{"n_layer": 11, "rope_base": 10000.0, "extras": ["capped logits"], "init_std_down": 0.0}
Each number is 500 + 25 x the weight over its row's rms, rounded and kept within 0 to 999. Layers, rows and columns count from 0. Numbers have three digits each. The size before them is the row's rms in percent of the matrix's.

# up: layer 8 MLP up, 1024x256, rms 0.15, rows 773-872, columns 192-255
# down: layer 8 MLP down (transposed), 1024x256, rms 0.156, rows 773-872, columns 192-255
up773 085:483505513488533541533479537466486503521514508501438503493509504468502500484537555532480525566503545487494496526495509528483495496469481483479474501480488466508526490498491495468527475508455484
down773 083:534495498531511450494530484560513523495482490532513470497493505510527492477486438524538489490536494545521526474465485524472546486493475459502515487485432469502512479526468502524499508510459467
up774 108:495466529452533525454507515480498490487516545494475482505485512485507480525515526481517502465495503465532570508508473431492470492495506490514490489520562484500546536519526501502543467469505497
down774 104:515498480498552502497498511504472542509488455444479501508481497449538503500482505529481509528470510512487462499493489536535539535496518502482511510469508567493507485452486456480509446474511488
up775 110:486519491474477520452492466478483458478501488517519493538481526482465473483476485469540528468507510513548496508489504511473521504530472453515511500559513529543514509509443534518511515546502536
down775 117:500507503486433481504516491488486497464496526498541528512489472531497456485521484483477495504494488487536536471480534500509518550474498510507476476471503518536481524477502516529470501481526538
up776 105:455511518487511498465487468532468514515503507530510525474527488475505482522501475518539514481477516469508469505504503566483481563538521496473489496542525464516458522533518507484481545499510453
down776 103:502505506540491503477498484495485473490497487495483550462532504531537492542528486498489505529502526467492507535489543494484463530489524507519537513455504502503487507522504444525536490526482507
up777 090:505493484464546501463496490564490531488510510553537511524486489524474488478498482504518513519481501517456492457469498461491465495529464518578513518495500507491497488426525548538550545476476455
down777 100:460491544495473518476496451525496501467469470544484514502537508530549473466504509472539494500456507522506563523480477502509543530517463519481551494492538513496505520483442510509508529478506501
up778 095:482541528535534507506479465479502529482501464480486504508536486487452505502534468473490531496487479485496537503514507509536502484507512516454561464487493530481477519483483468501510502525467521
down778 093:507488517482518478507503477494524491525511512471524490501526480486497536556489495500503495439534514475529484513489507510489507522481434496497470488489469561507499531511501476520512456517517485
up779 101:478502481538535496509479459471507552501486504485531515529504468500517475506532514531528464491528442511495479525490471479515506524466502455488505494512548535468530516475501522505466513523524506
down779 098:504494544500513497510512534496505541497475470505534514523510529474524469455515489487490464540494502451524551528503484513524475484546476518505456469507502496492458474512484514440483514497534481
up780 100:499537493522463532517507517479466495503559487489510527523490499487510522510488519486479504499532561525545513523487550512512501498490467488497455486463539483518529466468525454477460532526552487
down780 098:507483475484490501520487509473527556500454530465498517470497472506476522482509511492489466504520488496481514524476497465497490492523489508475511537494505506464482483479502559505518467487473496
up781 107:487486531491491524525489496502490488511514522507508502537467466540499519525466462488475505475482530456505489505481520522476529473498504520509522518493499511500556498489506534487501518439461511
down781 113:513522541528509526477560453499512517517493554501537500523529481491508467526468508454482483493514439490458510511501503447468491472533493513475520498496523520449503504531554470526501483499477497
up782 101:515502519535506501504513496504493482482469493488489529504513509502494460471522501487496475483517506503497513538497512500548474527522471514527491523522525508498524446469470540462535517496496540
down782 097:443492495494501493475520457508490526489490503473507512490514479486508514473537493508520453491468516515497506502507514515492515489478508533511480469511490547488489500501511499504501521519484468
up783 104:469491532524546502454524488494447526492541515516541507481446487538504523484543488475533469519521504536499449542464503505515510471519462532507510507483470531498547492509456458503541503504490470
down783 104:475494498511485506533542439502515476489504467502511510487557511516442448473493468529463498520480483456515513491493471475512494502512507482474511476487508531499500510492508498489479465494539545
up784 102:465468490510505500485481475477482484505517452480510495488474471454508479509533496483518500546526557492517567481524478507492526500487554479496501484557492499518509518542502509520530513527502482
down784 100:556507488549527473487541480507504506510493468484503508506513537523480520479512477491482480496457469473511498531524483529522500531479500491497458509584549505502487501495503480480505462550498495
up785 098:515493492508518524535563543516490511499516516506496514505512480543566499514496486505524461475522505543468511463469509491489472512524466470551484459495510460506489487466489505479527454464472461
down785 100:505467512496487513528436455509477504477489483500483536477510517478494504467538459499456502513465533488543483486540506472568534500503491497495521522506533514489507516484495508488504502487459506
up786 105:474508490495555517473499513514493479507484510447523494508513523517497487512481497516544457503514475442483512503480486461499517499470525489521486536490569506498512498481495522440495490489493537
down786 104:488497481467452529482510508488498439523513511504484513503476486518536481434485466509490498516568477474508481481480552501491499494498494492532493527564550538515469443485536531467487516498475526
up787 103:483491513473490492483509485477477497523469506545504484521510498488512481521520481473485502507446482545465470555493494511458547493548500510510541521504470474490496463481474506513517487481535499
down787 100:476454498494515530512500519481513493459508538490467515474516514492487490543505517481497493479490510486479499521533530462470518503476520467507515496518519479524473474499523518483504505522453464
up788 102:539493533458512488482511494456485488512469499506459484496493518472513443489439549536493502517515529511502472450496516465534515466490463501477511530500531503532496512573515474532478481472516459
down788 100:513514466487485497487476446526529477503539462486521506508442482440544488495510515480514479486460505501495476517480485487521508548485499506522517471546517518449512506478481533489510494527468501
up789 106:501532523522476523476502494556532458491537521492472539514506528498469504488529484472529510488523485512474532505480541479483437481507470509543478493508506513519513483552500508523483510486441486
down789 108:488462490527519493511479492506516483486475505483549469511508519453460524512504487533485513473484477483480508471482488468525533523463533479499498560482500453489474526502498535496518497481506518
up790 096:545459476505514489515501492434519511526478531488507486511475520492519477532506507527491509479501458506499525469454509527461487510498513502515476503500509492514517529434491536438513506442509492
down790 103:479508488522494498499499524541464510501482449511473483456464483483478494463525488483496515482488521523485501515494489483490528502489519515462523455500463481493504471543507481512490575537513493
up791 110:506552520496481552495482517515532525500484481509508475485474531538484501534499527459539467523520483511530505458511520520498557457461491528524522506473510492470489518502535459476506527459510539
down791 116:496527478512495528451513499496487558528533488482509490447456509506518484520488502474498483484505511523538515497502536544498506496515463494502488529478524522528494491528512487484487534516466505
up792 103:508459493500478490502459485473490511500493500467474516518483501468485505496483526515435499501482492524513504556511474528490461505492439477485506462467510485459523454519474502504470498480485509
down792 096:510474495488456503516576514508510492522508539543524496465489548509465499522492495474498491519564549456521525490522521501495487455488500511533542497490514493524529503494471490468474483492500504
up793 082:486511533511561492443557460510502479509524504512504496500541497477494480496466537528489504545487517506504499500550519457475487508513492509540491508507498539477523531515466485498474493511506509
down793 082:497507509486499539496486481483479515528509464504489493506526501489507501498500466517514487466541490518511482478474471498523501512524461497490524494499549539442506535536532501505495484492436482
up794 101:498486508522490513486457465472515479542472522533535454496504513515514502482471504491472527486511525477517464451491494531476487512463473470531473533514495513520496502506460491514524501466499513
down794 096:481532500501501481541499513517478458524501523532504502510436513454503515446436508533519518472508446558490518518476490530469511477507491548433534496510503470520474539490478488479533485514507538
up795 099:491550444502488507519483480516524482500468511478504476531476472525519487494550457506551513478535507481486492495510494515514511481538520520519508518473472498478505480506482586460482502507483507
down795 094:510471529500496498488465530488481496507496489514513512535518495534503506461493505497472512506474513484508497487505507462508515489491482505469483534495490497515509453504496482508525454484506440
up796 104:535485481548580515498470536529547481511513492462515515494508478531460496492466488506475538468506509549511471491512484513488523541514509475482546476451488493509516461457502496537565548486461506
down796 096:498528530499465478504513481512490465477441472487535507508456507466493483470484504481510482508474512517520484488484508523507430490513524501518510513461512529485489505511475512522505482527479547
up797 099:492492537508507523497488532546507472456490487457463514460452481461516505538457490463494482497522472508521503493522519510502515506495494519491497502506518489551560495498457560512522486469467518
down797 098:471496519568531474518505514500522517521508521516475547520542509495535514486486520490480489550477506511498479472551517528469501464505507538487499491487509453471522490528467494485529488524531539
up798 101:522525480524490517470466516449545501499506529493499540478472509538503522511547478537473449473479502476476447495493467498523539473454486517520535514502510469499524512512512503472492521467514524
down798 094:530473455505519517477530522430503497495485508521504528511471506483443484484501538531517507496478523484500550490447499489511516513467440476478486502466512434548508501462520518493456498515478490
up799 105:527514505498477475542490538529472462493490492471507492521495529497472506466495553484523412511502505505443492513473502509519500527473509505506515508490492472482530515477454477527506487486484455
down799 104:474514519533463514471496509493523501531497517476481482532417499471542452543490510519484478533479497491450508502510509493533520491492480483472520490458552498482518509471518528534477504494472438
up800 097:537518503496504493476464453533465551506513493522481480501504505502510496516496488450530497496543483499518575492534453494474519494505504511489504510502520462522510549494545567517470514522527483
down800 096:503527518468465560500477501513498546493504535503507448482493484520449529496489533467475470478464460549502478511484556496502502510464508488533505440511483552481498487524490501478512478498481463
up801 098:539498479516489500521538507470443500513496514514500534520465503503526571476447541492535494487516519547519523524512519493504520521498533507521475531506495472512521494493535534510510477502489479
down801 097:506494500474519489472460505499544487501488516487533466498452513506462503528518539482490498541495493512509536518508529487507530529475503452494543523488492504480509463502513508466467506536470511
up802 106:512492532489500542466551494520532484461535524496483499517469519459519402525497488528481492499500583496498484497469472504518530488514521454534525503501535468531492453490453533477484501494486523
down802 101:492478508485484511479525521461519481518503484482528496515493446506522524472545492473492521493550499469539453501513511496520473458503566486535527510500523504451485527461492498446509527483485489
up803 102:524505525498535481528470518484496487488492490510490497499505504491518524490457474516520504503446490493454469483503481530470488520469472458496519491468484539475493472519510468510474491449479480
down803 098:526517489493455488511540503474480476499485495501512509498517525511500484525502521483513511520507483472524553541477476463510443470480539529528477526468557510514515521485494522466524515465487493
up804 095:499517514495507528524529475441552522481524468518524505496505477471550489472511531531460516461502505464493479527503495465541481498498531481487469485496468493504499504478523501502506501461495490
down804 102:509501477468525524517531522549504543523493483513479470488476498506515489488497479475498496551550495511462542474484473496496522457497526484454500499476505465504502562496514502505493484492504476
up805 109:477518503506504480497468524486484493507479520527524522478532584486467537508503504456487487459473469520470507500500471527485438517477462498475520511493505498476473499497475546480512489449514492
down805 087:494511500441470502522502493518517502515511514518506488520495505523472539520500504518484533503544481508484476513526485465458505525491546517496477483516481439509500504513538503545448505487460467
up806 105:511493507517516468509498493511513521515497530482499492512498500477494525465517527487538505507490510524503473466477508527495513542497481493482504496470494484517454484462463531518515497497516540
down806 103:492515488491488502519518491471476484482484536496476488503524545489513485526462512466490506500535525459501489512500500491496493473535505512531492532513484453481539496478492503511485534510535513
up807 104:502461538490464492493483488473521484484519506530455530434482482508488502509527519497483479511522479522519520531509464480496455510497482484491558477520548472437528494546487468466511536483531484
down807 103:518479519488510492490512501504478521518436496473486523528513514509471499464547521464487506555552525475487502417544528517509511514487486493461548507546478498522489469538470493475512500507532483
up808 102:501523470482474494490521531479530534502507508527483508514550517493503519507485506493494478513490493506480483498500470457513487492515492468500508497500499480517501478473551508500471490486490501
down808 090:507473488475495481484532520517525520513490511489512553490509545453488509505510479474465504465550473460483513492506546509521501465515478521492543514492487521467531514552459532460466517466528535
up809 090:501533504482517513485464523503520481472517477506490530499528491480490536506468471494511519476489471472498525535507535530461504531500463494482478515510516501502527500512527483480476489489460490
down809 093:473555482533550526540513455501498475519512536493497551508450483492546503495521442523490532539527501514507491510511511477492488496510487434487519483541464505504501500467545478523490500481458482
up810 101:457498541488568534435515476539467514515518472509509501488512489505537504453498505511543543525507480502491463474438498529552483508535515496494547523509505426523467482477476527511454476499495495
down810 094:521491447494453462543504540505535496492462524456528539524430519521480478568498490503458484529464498500492484491528533459485480473515483494507432507493461516450516505493497503456456481466477487
up811 105:444530494550513458540481480468465546498501454514525532496507459515509482525499491457463484510528488486510525492519483530503512498482500470476509511485566494475504547506494504549528475518491493
down811 102:496530480513502563469480501474483482536485488531469530484535531503506518477507536449469522518505476503494541528492496502511472491488484455481484488531557461490502505460548499512512495502524508
up812 091:460494500500524506468530522487513516502524471514522495517442458530526554508462539513507507457510515468534555490461501495490487532474478494509478477502492494471521502538465435503497534487523470
down812 097:520479490527504519481492500500452524533559521496470483485535502465446495489492471523467497496502517482516509496499448517480508497492507484479517457485537490506503457493497524500480505496495533
up813 103:457509446520480501494520485490535487501457527453483477501484516461503473509516525481467495474499520514517541497494541526485473493521458481534495504479468536513509471468517506459515485476519472
down813 099:496543520519490530472452461495456513513501509510472553529503487499495506477528538505483526474490484513493498460524488508525547485474491524537488456467461499492518488467456511523492500510534474
up814 112:534494505443498458453493500511512536446496529494494512507472528560485460500485525514542500499474507520475505543462443465464550520525507530477513521485501469522493517521552466544514472482545495
down814 107:465491481522525529451534446502485485532442479446446468496527475462480445541494503543503520508474476529525504529472498497503505513529542531491513495540522456508475475470515485473502479537507513
up815 102:494525507511483466506446514480499470475491505513496508459495482520546545480501470492490488476485448475500497505547506506488503451509487476517476474505487514508533529492502441506499541509464485
down815 103:490498505461503481535502498521475471502520533559525494511484548537499522515510500484490531503506511471489513516499519456515548462464498476505510521471488488513507533477514498508490485491437488
up816 082:486530527474484501519516495493508550507544529521495502465490504493498489529484539504483486519497518539488486464495485489485481478470498466552486539509526464489493479480534536436523507493485546
down816 070:472486535510500514512517517481516508508500454519479478498523480483520508476492462518477564449520467487516481485514482535496462502481460513470503502537464474520536489493523470553510484518436441
up817 107:479506493492494569513480509496513498531497498496545515465473531535503466491510485460510504466517481494525530488505500530508472495457514470489525517514502456517485521493497511473539490469526483
down817 108:497503486474493429496540559477539453478477480477509522510503514506486482497524504483457468488511447483533481425477540561501523527514491480499510504485482476473537462518535526516496491485535505
up818 112:519504485473468452498539556506527490450483552476509499483517510550436445542498467516503496526488511486457495512487538510508494496553486504481500495466502511449522504448462501497481507487467519
down818 114:514484531457482536533524492499470483522505517484543494494492505486471479516486475539515504513462553447519531460511500507530513517497499487490468521489479552486560510522478489488500509520512499
up819 110:460488533493503505519488506518481503447498504498494550519507516503480498517472498476448513488456501521470548509482491483481471521536515481514485484518499487483549497512478523482480500453568511
down819 101:515548515495516512484526458511500511492500517500479484514466475461537496514494533479523508482492502536517520469508539473491518525475551497453513480485462498521535488519476500425545479541504468
up820 104:507577548514501531481517471500485459528488528515507495517489488525533468522505498470488512542453548508495500510564482504482483497488483508530508484473534498485469491563493499518493526503484477
down820 107:512542506474521508487481541559490472488459494520515490499472540518440472511535491556457508497497490471504535513442499521486554502476486506503522484532515502475473558521507466523536537519525454
up821 095:451482501466471478505503495478498497520520499542478529472501475521515447514492514537508506476475496514521494545489488538517523479517527490475452534435507469503531520467522524493454526503532506
down821 097:504515497525490480519510517480540503543491471478471479496506493532553478504540497492498496501511486549478522462495496517458535475527521473552551529507512520518494515499530463502487502508478498
up822 097:515529505506533495487523547526503495479539486461508492486525481478450534470506497504531454550478503519513485486484497542516484484518508494497494528504516526472491504461494442482506529516481466
down822 101:448483510510497532475488540463513496473495539500540517486497505508510459511507490521543462515498530465495495479491511504522503478526470478474522481520525482502501500509522509478506508473463472
up823 100:523552505497529513525545502465512505510537509490499478506484489528500482497498509452528513488476472481464452531508512519498506427471511480473498536498502515518496511518495492535500569522481460
down823 099:501504447505493502498484488460493501518490522508501513473511522466474502500506497528488504501519529533512476538418527460544501505529505520529530483501541520501474479476508514484483515504440541
up824 085:533512487471538501464512518484536507505524530481519520522517502484491485489483482497534557515535518441487510500535466523510502466505527506451519488481532450484491531476504528508545523533470491
down824 076:505497491537493484524515466478487509515459485507465524518557508510540525475453480533505484511473504504496463469498544506477491534483509492530507484488476519525505522526517469524524442488448499
up825 104:526497498489525490478461522519479500509487494491513516470464522526468514553484502501495491477548499472483471496502494548487521469506503512445510536549479515508535550480504506486520477553452504
down825 107:495467457506511484471550465478508553478528547523504513492532503478519498494465503475521490504525494509519502480522467522486517542479473500518499502480513482527493475478475447481480525515492526
up826 100:469471491496506488525497510496492480506517510493508517532523511498507524506468498488510484515477477475526466481516563507500484517549496445503481484511495527453529517505484469489465455497495522
down826 095:536501487501467461494497519477455482469456495510535464470454511518479474506480507518506529481515537506559526513515502472470513502518532506509514516468514503529458480485538500522498475485491459
up827 101:463558534510438510461459521471486458513513494478498472516469493512509478503478551476496454479490514478507519486541499525507468508502496505457487483514517486494482505496514462488473473506525496
down827 100:485513501472501513516507448503485485509511474518490553495514516484520497449467497506500524506502477492536512528528490490490523477509488483478468508530546538473494520424557482557470478518505486
up828 099:473515504537531485494487455532496474491489499523514505568522494524449506486499504508534476553525521472509513482496515480506485507474475474503489459526534523484474471456534496492543468517469467
down828 093:505539512452534516499484497487516498537494448513508553491510511489544479506550507511479536502538510502468486511512448495522536548479492546508504533505486505470521552523514485563486446479444486
up829 090:517502496494505521508524498481483494496530515540486483490496569535522509536503551466494522532484491553484500492476529547533491419492499470518493542492506470505485474509500511502486513498475490
down829 094:501509495517504472530505518526504516489494515506486480505508489470475500506553454512472458439519529480454495509526520444503503481502507462486519479438487526488519520510493506540499522480542506
up830 105:477506442508453507515528518525474544506519516537451500493506519500502494486526526461504544485500512502498474466484538507458516491502490506493519460492484498467550474503496511517475474513527459
down830 101:507502483448497511511477474512521527482468479476519460511505510534520500487471499521491537513528526473461567508490491457480468495493455510486529482479495511523462473432454521495470517548514525
up831 111:480530503506504503476512513496511523521499493514484546505516492466536521497427528523505520454508447484450501520523519433487500517467492483505462502512515514492503501442516510482494506535540503
down831 113:505528499474498459473501505465466442537533503478564509533489521490487522523512514524496487466513505467493506502496505475501523503507488466504465467498512499527523439519478531479514512524516421
up832 095:493524514489493487505486510522468465464514549494513495529495479517447467468512494472501517516548466557446505493475491551507535469495537475449505507491488492480431514463493535528527475501459477
down832 094:484450513496526505482515482516503524488510471485506513446503478458452456514504498524470489469524523476496492516529462476522488457451510485492501491471499498489496457533478503487471473492488522
up833 100:490485471464504496499477500506466512520496564458481477518493479492512473550470497495453503516511498497523519557528468502525523471492477523471467507484500517487542448503510468513452495444472481
down833 105:514482521514484503500493480509476492504495520527513491494529523515468433567502479467460548487504473517534472513516506507539492511528500525551497483524449509514505507493525467493484528482463516
up834 102:501522454516507544502525510532508500473517449471549508503514502505487485553499482496474492491456506546529509486510530517515455501500513516504509466500518508495505508488497496490519515473516534
down834 102:479478507494496510490523486501492495499501461500551505493551491510490480450487474501461525541527485454528527511513478509452461485468487532507519529504513489516512496515498508483451499488491538
up835 117:495478451486593508491519497495516534523485493515507489528526534453499511497477502480518519506517487539454465482565491490507497494536459543526504481509485471500495484492515478476516476503485525
down835 100:513507522491508517495505519555503510489517500517511476538529554498548540488549539519513514531554505517482503516490493529503572519501504543495504487447517496445521454504500527511490482502454564
up836 107:527502480559495477491548481506502522463540553508529488443525450474481501516496541460529516496465518489521516489485504497514526470499516499502469486474496484500507532503500511546490525526504487
down836 106:489453518510523503519557505491530532522509482475492496501496511472548435487530489512469489490514463473500473448452478492502475520496517496478497528516510485468498461500455502472480508496514502
up837 097:493517545506494528527501490513498451494452480491515477498505510531480523526502503507497463464491474461505553503523528498426522491446477447557520505502495515467498493549514554461505503495499497
down837 094:489487485488535486539523483523506499518525508523504488521478505452506490491494482481486505517497503471514518485507488510510517454496524519498536513463508525467507481534499519529459491538505470
up838 108:487493524488495527517484518517501484499529489541520531492494553531500520464493460471548512492508478536482502520479532531478473519494484456502550529503508551498485508488524516523514468544515516
down838 103:519487490518510533471481532475508517508497522504491486499480492466453470515477486495510481478513537485459527497474503454518493496564513504499500487475534519524484444475489516503534502536450512
up839 113:512512537462493505501480537481473584507522499480468458521515514519484504495556555466518533534457515516496514499489490504547475488480478470515533536478516474512459499454464454473508497487505503
down839 109:490474533512481482520466485479479470505496478478507470493552530529494475506536507514502494525459513511464484488436459454489457553487456535489490514464545508503495516495510482482489519493541517
up840 082:512513506478523458495558509522534477506471512447497504547458485487513521467521479507519502507487533489448519492507502508511504495574503499418470534523511453486532512510509502494533476532513500
down840 080:523465552514479535463449537485494527524502492519468509498476538475553490484472455518491485458487468496499482467481494553505490473478475489487518475484533507515498536508497491511481481466538517
up841 107:548480474486469473519511451512506503469525466515527507503543492447471465538526517438502486489525474452512533539530490505504495461483484541463497509502535542512471498472487529516466492531488520
down841 107:531505489515501505470495479510482508529521552489499508475489479487476504545484537443483510487505518469482498496512514421502543470544517470508493455527537505524458479523522483516479575516566483
up842 081:484509479507496496482499503496431510454533477544517494499464488468482516516457536439507528566501482530485507534484494517503530502475531492501523507488504516465487488502473509501481496561495494
down842 075:445480543534491461538490523520505487497499460491486519491525533498561517475486477548458473473505516521518531509499528544498488464468495511540523479544469485500509493490475472514489501485502481
up843 101:529482523490484475483515543512506522539503506513495517516531517539520495473503490491518533519456503487453504513503478473454523483498481489536506530495465466454497491482498549529476577462538496
down843 102:502505513478494489517464509491513492490517462515473481497462525505458480537501454537510480488497491503504475534546489532502503479582508522532517507514483487540507459505486492510524468468439522
up844 098:469516470499493549512513528487469476491478478444521494512494452502502521545553493517536540496488514507465506497441507532518517495479495479510470496484533531456477507514532523487491517485547505
down844 098:510508459494555495456482537478487515511513471485477519476530491467502490471505529490496453512456456478474416508537491541492478495486500492511515516551477469431490480468544492511461488507513526
up845 091:525471510489509499461470547477485482536518538521487515463537541495493524473520501501512519500527448498488502498468500550492484482504498493528484542473537459482496494448492565461520515558514508
down845 094:478543503525516491530527512534540471500486510457517505451487515498467493524481502511544494482482502509517517509481514469495549545485458521495473492493526513509471509491463519478526446450442523
up846 096:531519540530538489492498540469531502477530511499499502487551551475488494468507524471507512515496515528511483482491507448551503502461497447509488520518467449470496519525478513499544505458518499
down846 093:487478504516466519517482500446483513496508499516467491507490505495480559505465501525470562483533464450490508500510506450455493499524469480508495461482499505503527509471537504507500453502514490
up847 104:495465445508486506487526469502496482510493531504491528463459513503505527530446475490511565479500513511479501544511533494436486479513447483518492518497503480498525428510473516442478544526463486
down847 098:485536470494485484492513519509488503516513457458504497473491510532517466475460540477478519483473468506526484485503465505484488529512494520471495480513478509488482513509538510494542531465547476
up848 103:555505477524548483498503499448499462454476511510506480496521482464476536508516488503475516491540502500497530518481487561525507517515496497495496522479494493501458509499499475523521459430482495
down848 102:462526521447489536498480482496510487522510516488505492537482468508496486509495543510486535578463483493498458505481511542506472504513497524471440521500571504487520524496482520492442474512527512
up849 094:502497484452498452456531502517483506504523489509496489485517526486521478532518493470504501486471534478468496456513480495465503484473536534460493493484498486478520484483501457436462515492554468
down849 101:481511503455500511496490514474488495470482519538464489512501464518507490526502498544470543504523491482518497480548494488526542468477486507479471457485493495494501462506452527500468518548497562
up850 099:489556534448518523501481528503515503468505552459456516498517486502524459484517500462483521490499471512519540538522496481498531499493507485477511509510477489523496474531530529515519496556482532
down850 099:496486538523472547496488542514514478530521522528505495471480536454507487495490474479526468514499530483519518534508490515496518491499489512529513538512498460496517527497498525463491483486474517
up851 097:494465505492551446468506510497498489509497498472527496516546506493506482519483527484518539449503477480491507529486516505486493495445518521537473493519520506512475475484459544499492468500557494
down851 101:534504542516531506496534456438490519496491508498491461508489535435518469512529511473462536444477517516506482487509494475481519498524510487474509457494498554483455465492502482533520509510493506
up852 096:481492503498516549510507498530552542480458487539468490489503531486505512493521503460494483514476518482482460450487483495506464508487500526490502496494462471455482514488441562543517506501503519
down852 097:504471473510501518492476521485475498509484488501496512490480507507475506524483478513495514535539492489498486512490520515502502513542514489550552491503504522501479499509512492475512495483513453
up853 105:505460505491506477487472463517517487482479496453561564503478471492508493524470503512517540538486485514484537504508476523527454475489519488489497511488520507484513484513484518458511479515510527
down853 103:502506498505438493434508504503483515480500470533527515535456551506521504469515489521508506498499480483498472511468562477505531498515523536520500481533513509514464507512501490477499517492490508
up854 127:494516511506459559497503534523534537535479509494495504508455525495513526516485468473478541493479493474489462431473443505503511461492482505467510488439504515504512473514525512480505443501493493
down854 177:494515503524500516521527518484500524540515496502522492472496471509485491472555537459500495529495534446480491474525494536495528436509509543511563518453493535503534486501508512502515492511512535
up855 101:494526517478471534481529490477534471500483525450511526481521561493492462502519521501502532502482518499505468477507506476515516525467517512494476533511487477526492520522456433508460562516505507
down855 107:503532471526541471504507453486503529493524470531516503487518488482497500512515445473522539535492492497513528498513497461473505482505495527497488493499522510486533501480485555482502511536502517
up856 103:568550480525491526495511495515499502479485504490499530447513481480463487522507458460472482496485496489492503484509499523478491515525526504525500534474497497484439506470526510486535546472509496
down856 097:522487520487480461504487546500478491467501459461495501491515480553529526492469512517525484511504458515533480485491507501514492522497524467513479440463497520491513492518487484515488454499509504
up857 104:477497501522517489520493507460536505487533519519474517469458514481532504476558525519537483494465535502487473518497493506501492492463454514493492511484544568488516484506520456538484466508490482
down857 105:534518479474506522547512453444461489493531567508474480490501480493543512502508456519527468501490527539488536535523521474459506522511520494456494477543507510544489466500507532519503526493505517
up858 104:522511538524544501541474484517518534519511551471510513501477527492477521525492486500537488472479498459520465489528491523463461483525527515515533556508488488523475474498464512503500492500509516
down858 105:511554481511489540503492472521496464492499532489513518451534489525518454542524497512529543493481459529472511492463485518506475533524486519499479535503468481519464518456521552491483514511467532
up859 101:483552495460497448482507502523523500489495538490516502528513526508501483522524521509518522482487503457482519529513524540538500522505512464521507527521519491505459510461502495532490497512489505
down859 106:525504509534487471525501488494478457503508492550483461470482529521504454423540536507475524518509490543485506504526506508520511516546481475477515498516489496488519498521468469521537489488480538
up860 109:537499520531503458515528506477487495508529505499483501497517464517549498503491474454521538471485464465519507513513468539487533485486451488481494458540518522490527513541490469503519503480516488
down860 101:464521513528495487505474521501526500469543508495480483512484504472488516512472494478443520493486493501514498501536498472476524498544509479460471516486480498531516519515483492509473551491494474
up861 082:528508499511493512511496512527543474468521545519523551528523506481498516492486523495528512566483514477481487487517486475520495489506535529479538501542537488488520470542518489518485511536524502
down861 072:490497522483534509552475484504490527509461487473492493517500466512531451476475530488505490474470490562504539489507484503487504498515506489502513523494477449552538502493515487524517491503412479
up862 105:486514528485516483453484497497484516514480517449509477465482510487476497476461526491485487500480539491464469530512441530544505520515502505495507509506517458520496486481512471471538523510495526
down862 101:515486565500524525521526477529504487521507531494524492494529546494519502490485427451508531521500521538478491479497526510475456520561516521482503484514516487488489474503484510506532499518478514
up863 106:489510482489544464511530493501487520512482496500476479553476500505507494478500510544493532493534504502495527485535519516495490500482519507485464472483501502529515506521511499477497508524519523
down863 101:497529520533520464488502519513526521506511479528483516542477515483492525521476468478475526519496510503472559521443481510455519537573496501525515483499450529532507544505508510487487519538481488
up864 103:478473460473506510502503522511412492482520523488498504491542518478485509515467528529567492482534514527489495484506463471536548479493471483541482546531537478510536469520487473501520479514545492
down864 100:498408488524480496474489477529480497505503535482489473533537502521475480494527550518467529532468486569500512485505472505480498450500518527460456516489531501517491515522513518485503509478504470
up865 083:503469497504481483487504492488575466498486513494492504518480474478486460491526441473495485462515488449490487515475484528511525476466521505491529487505554492477495514482472494509472526510494520
down865 078:452534510500515482506488521510512503453491454506498512476530504551528523476478521530495520449495507558505505488510490495485492430508461503494491494503468492533508443533490512534523496500518413
up866 098:518482477527557501530506437533540482487509468530511569487508490500491542523500527528470507468471511488476455528491469542476480516488498470517499492502500496476517521534471472486535493499524470
down866 099:501522515504483503448518529484521470469504454497477466496492448528494510503523514446521466516511471534481532520459519487541504468477533477450525498472506514543518468532503523510519534478546520
up867 099:551493520504560495517497513525547476517488496525497531542482479499507475465470535532503486566488478538450486504472510443493477486490468500482463528541498504507520483526466540516500505501515519
down867 106:474473458511457522512497503485483500471486532492489544457526512561504448530519477491460528480507490512467532507529475484450489472505517463490501491463537527489501512452541499508469502508545496
up868 084:501458528472511551489513545503505513473505486476504489533444519517498489469488512500498470504507464521496516486552510487516509530505513538492538462471523491523524543513491510513530519491467549
down868 097:493510538509554479473461457489514514507497506515533499501471492508536508494486481515526521532515508495531503542493451466503495515455523509499488546524485503531472508507501514495520516503488438
up869 100:503460503461518493553488527557509515521486517505504500494512461469513550502500484458589505506498492544535516569529470515497526444444513500496530497479502457519511475522491473473493485483488495
down869 095:499464519508532509492530476484484491510542490470494484531466449519475454508509513507469489533529494523458508485490517513508501496522505500458496506517534510487460497501480500501478526510485568
up870 093:486536535481534521528508470516480494496544493493506475502511475550462503536513491520480529502516477499414493541520452528515489480469495516513509488508492511482520501515487499511495491526517497
down870 095:531504554494478501529494493507472494558502463491486548464459483463507518474461493491515459488503459460525507474467485498506485489534512493490508517508506504489507521483528491531478509473459516
up871 110:553525527477472510488498486517518463473496508534532490492524514514479462482482509485477521510496517510488520488529465507531456509550504458518559481455475530509509490480501471488455537479508499
down871 099:459493456517523490501476510483469507523493464480486496483510467479489523514551470486458497482530519474520470502483517464523498512476453523503491529517500504457511481512469478527482515463461493
up872 095:496504554553484501503526527506516490499492528441506496462472500489460491498520518511516520513495478496455488569502509521506493497477500475514464516515525458460548489539504520514526478441453530
down872 098:501493493481517480503471473489499499490538499568505487524500484495534518481494517491455470525450509511486546470509512500519501513513491524503512485535492539512472539525524494472474534477515498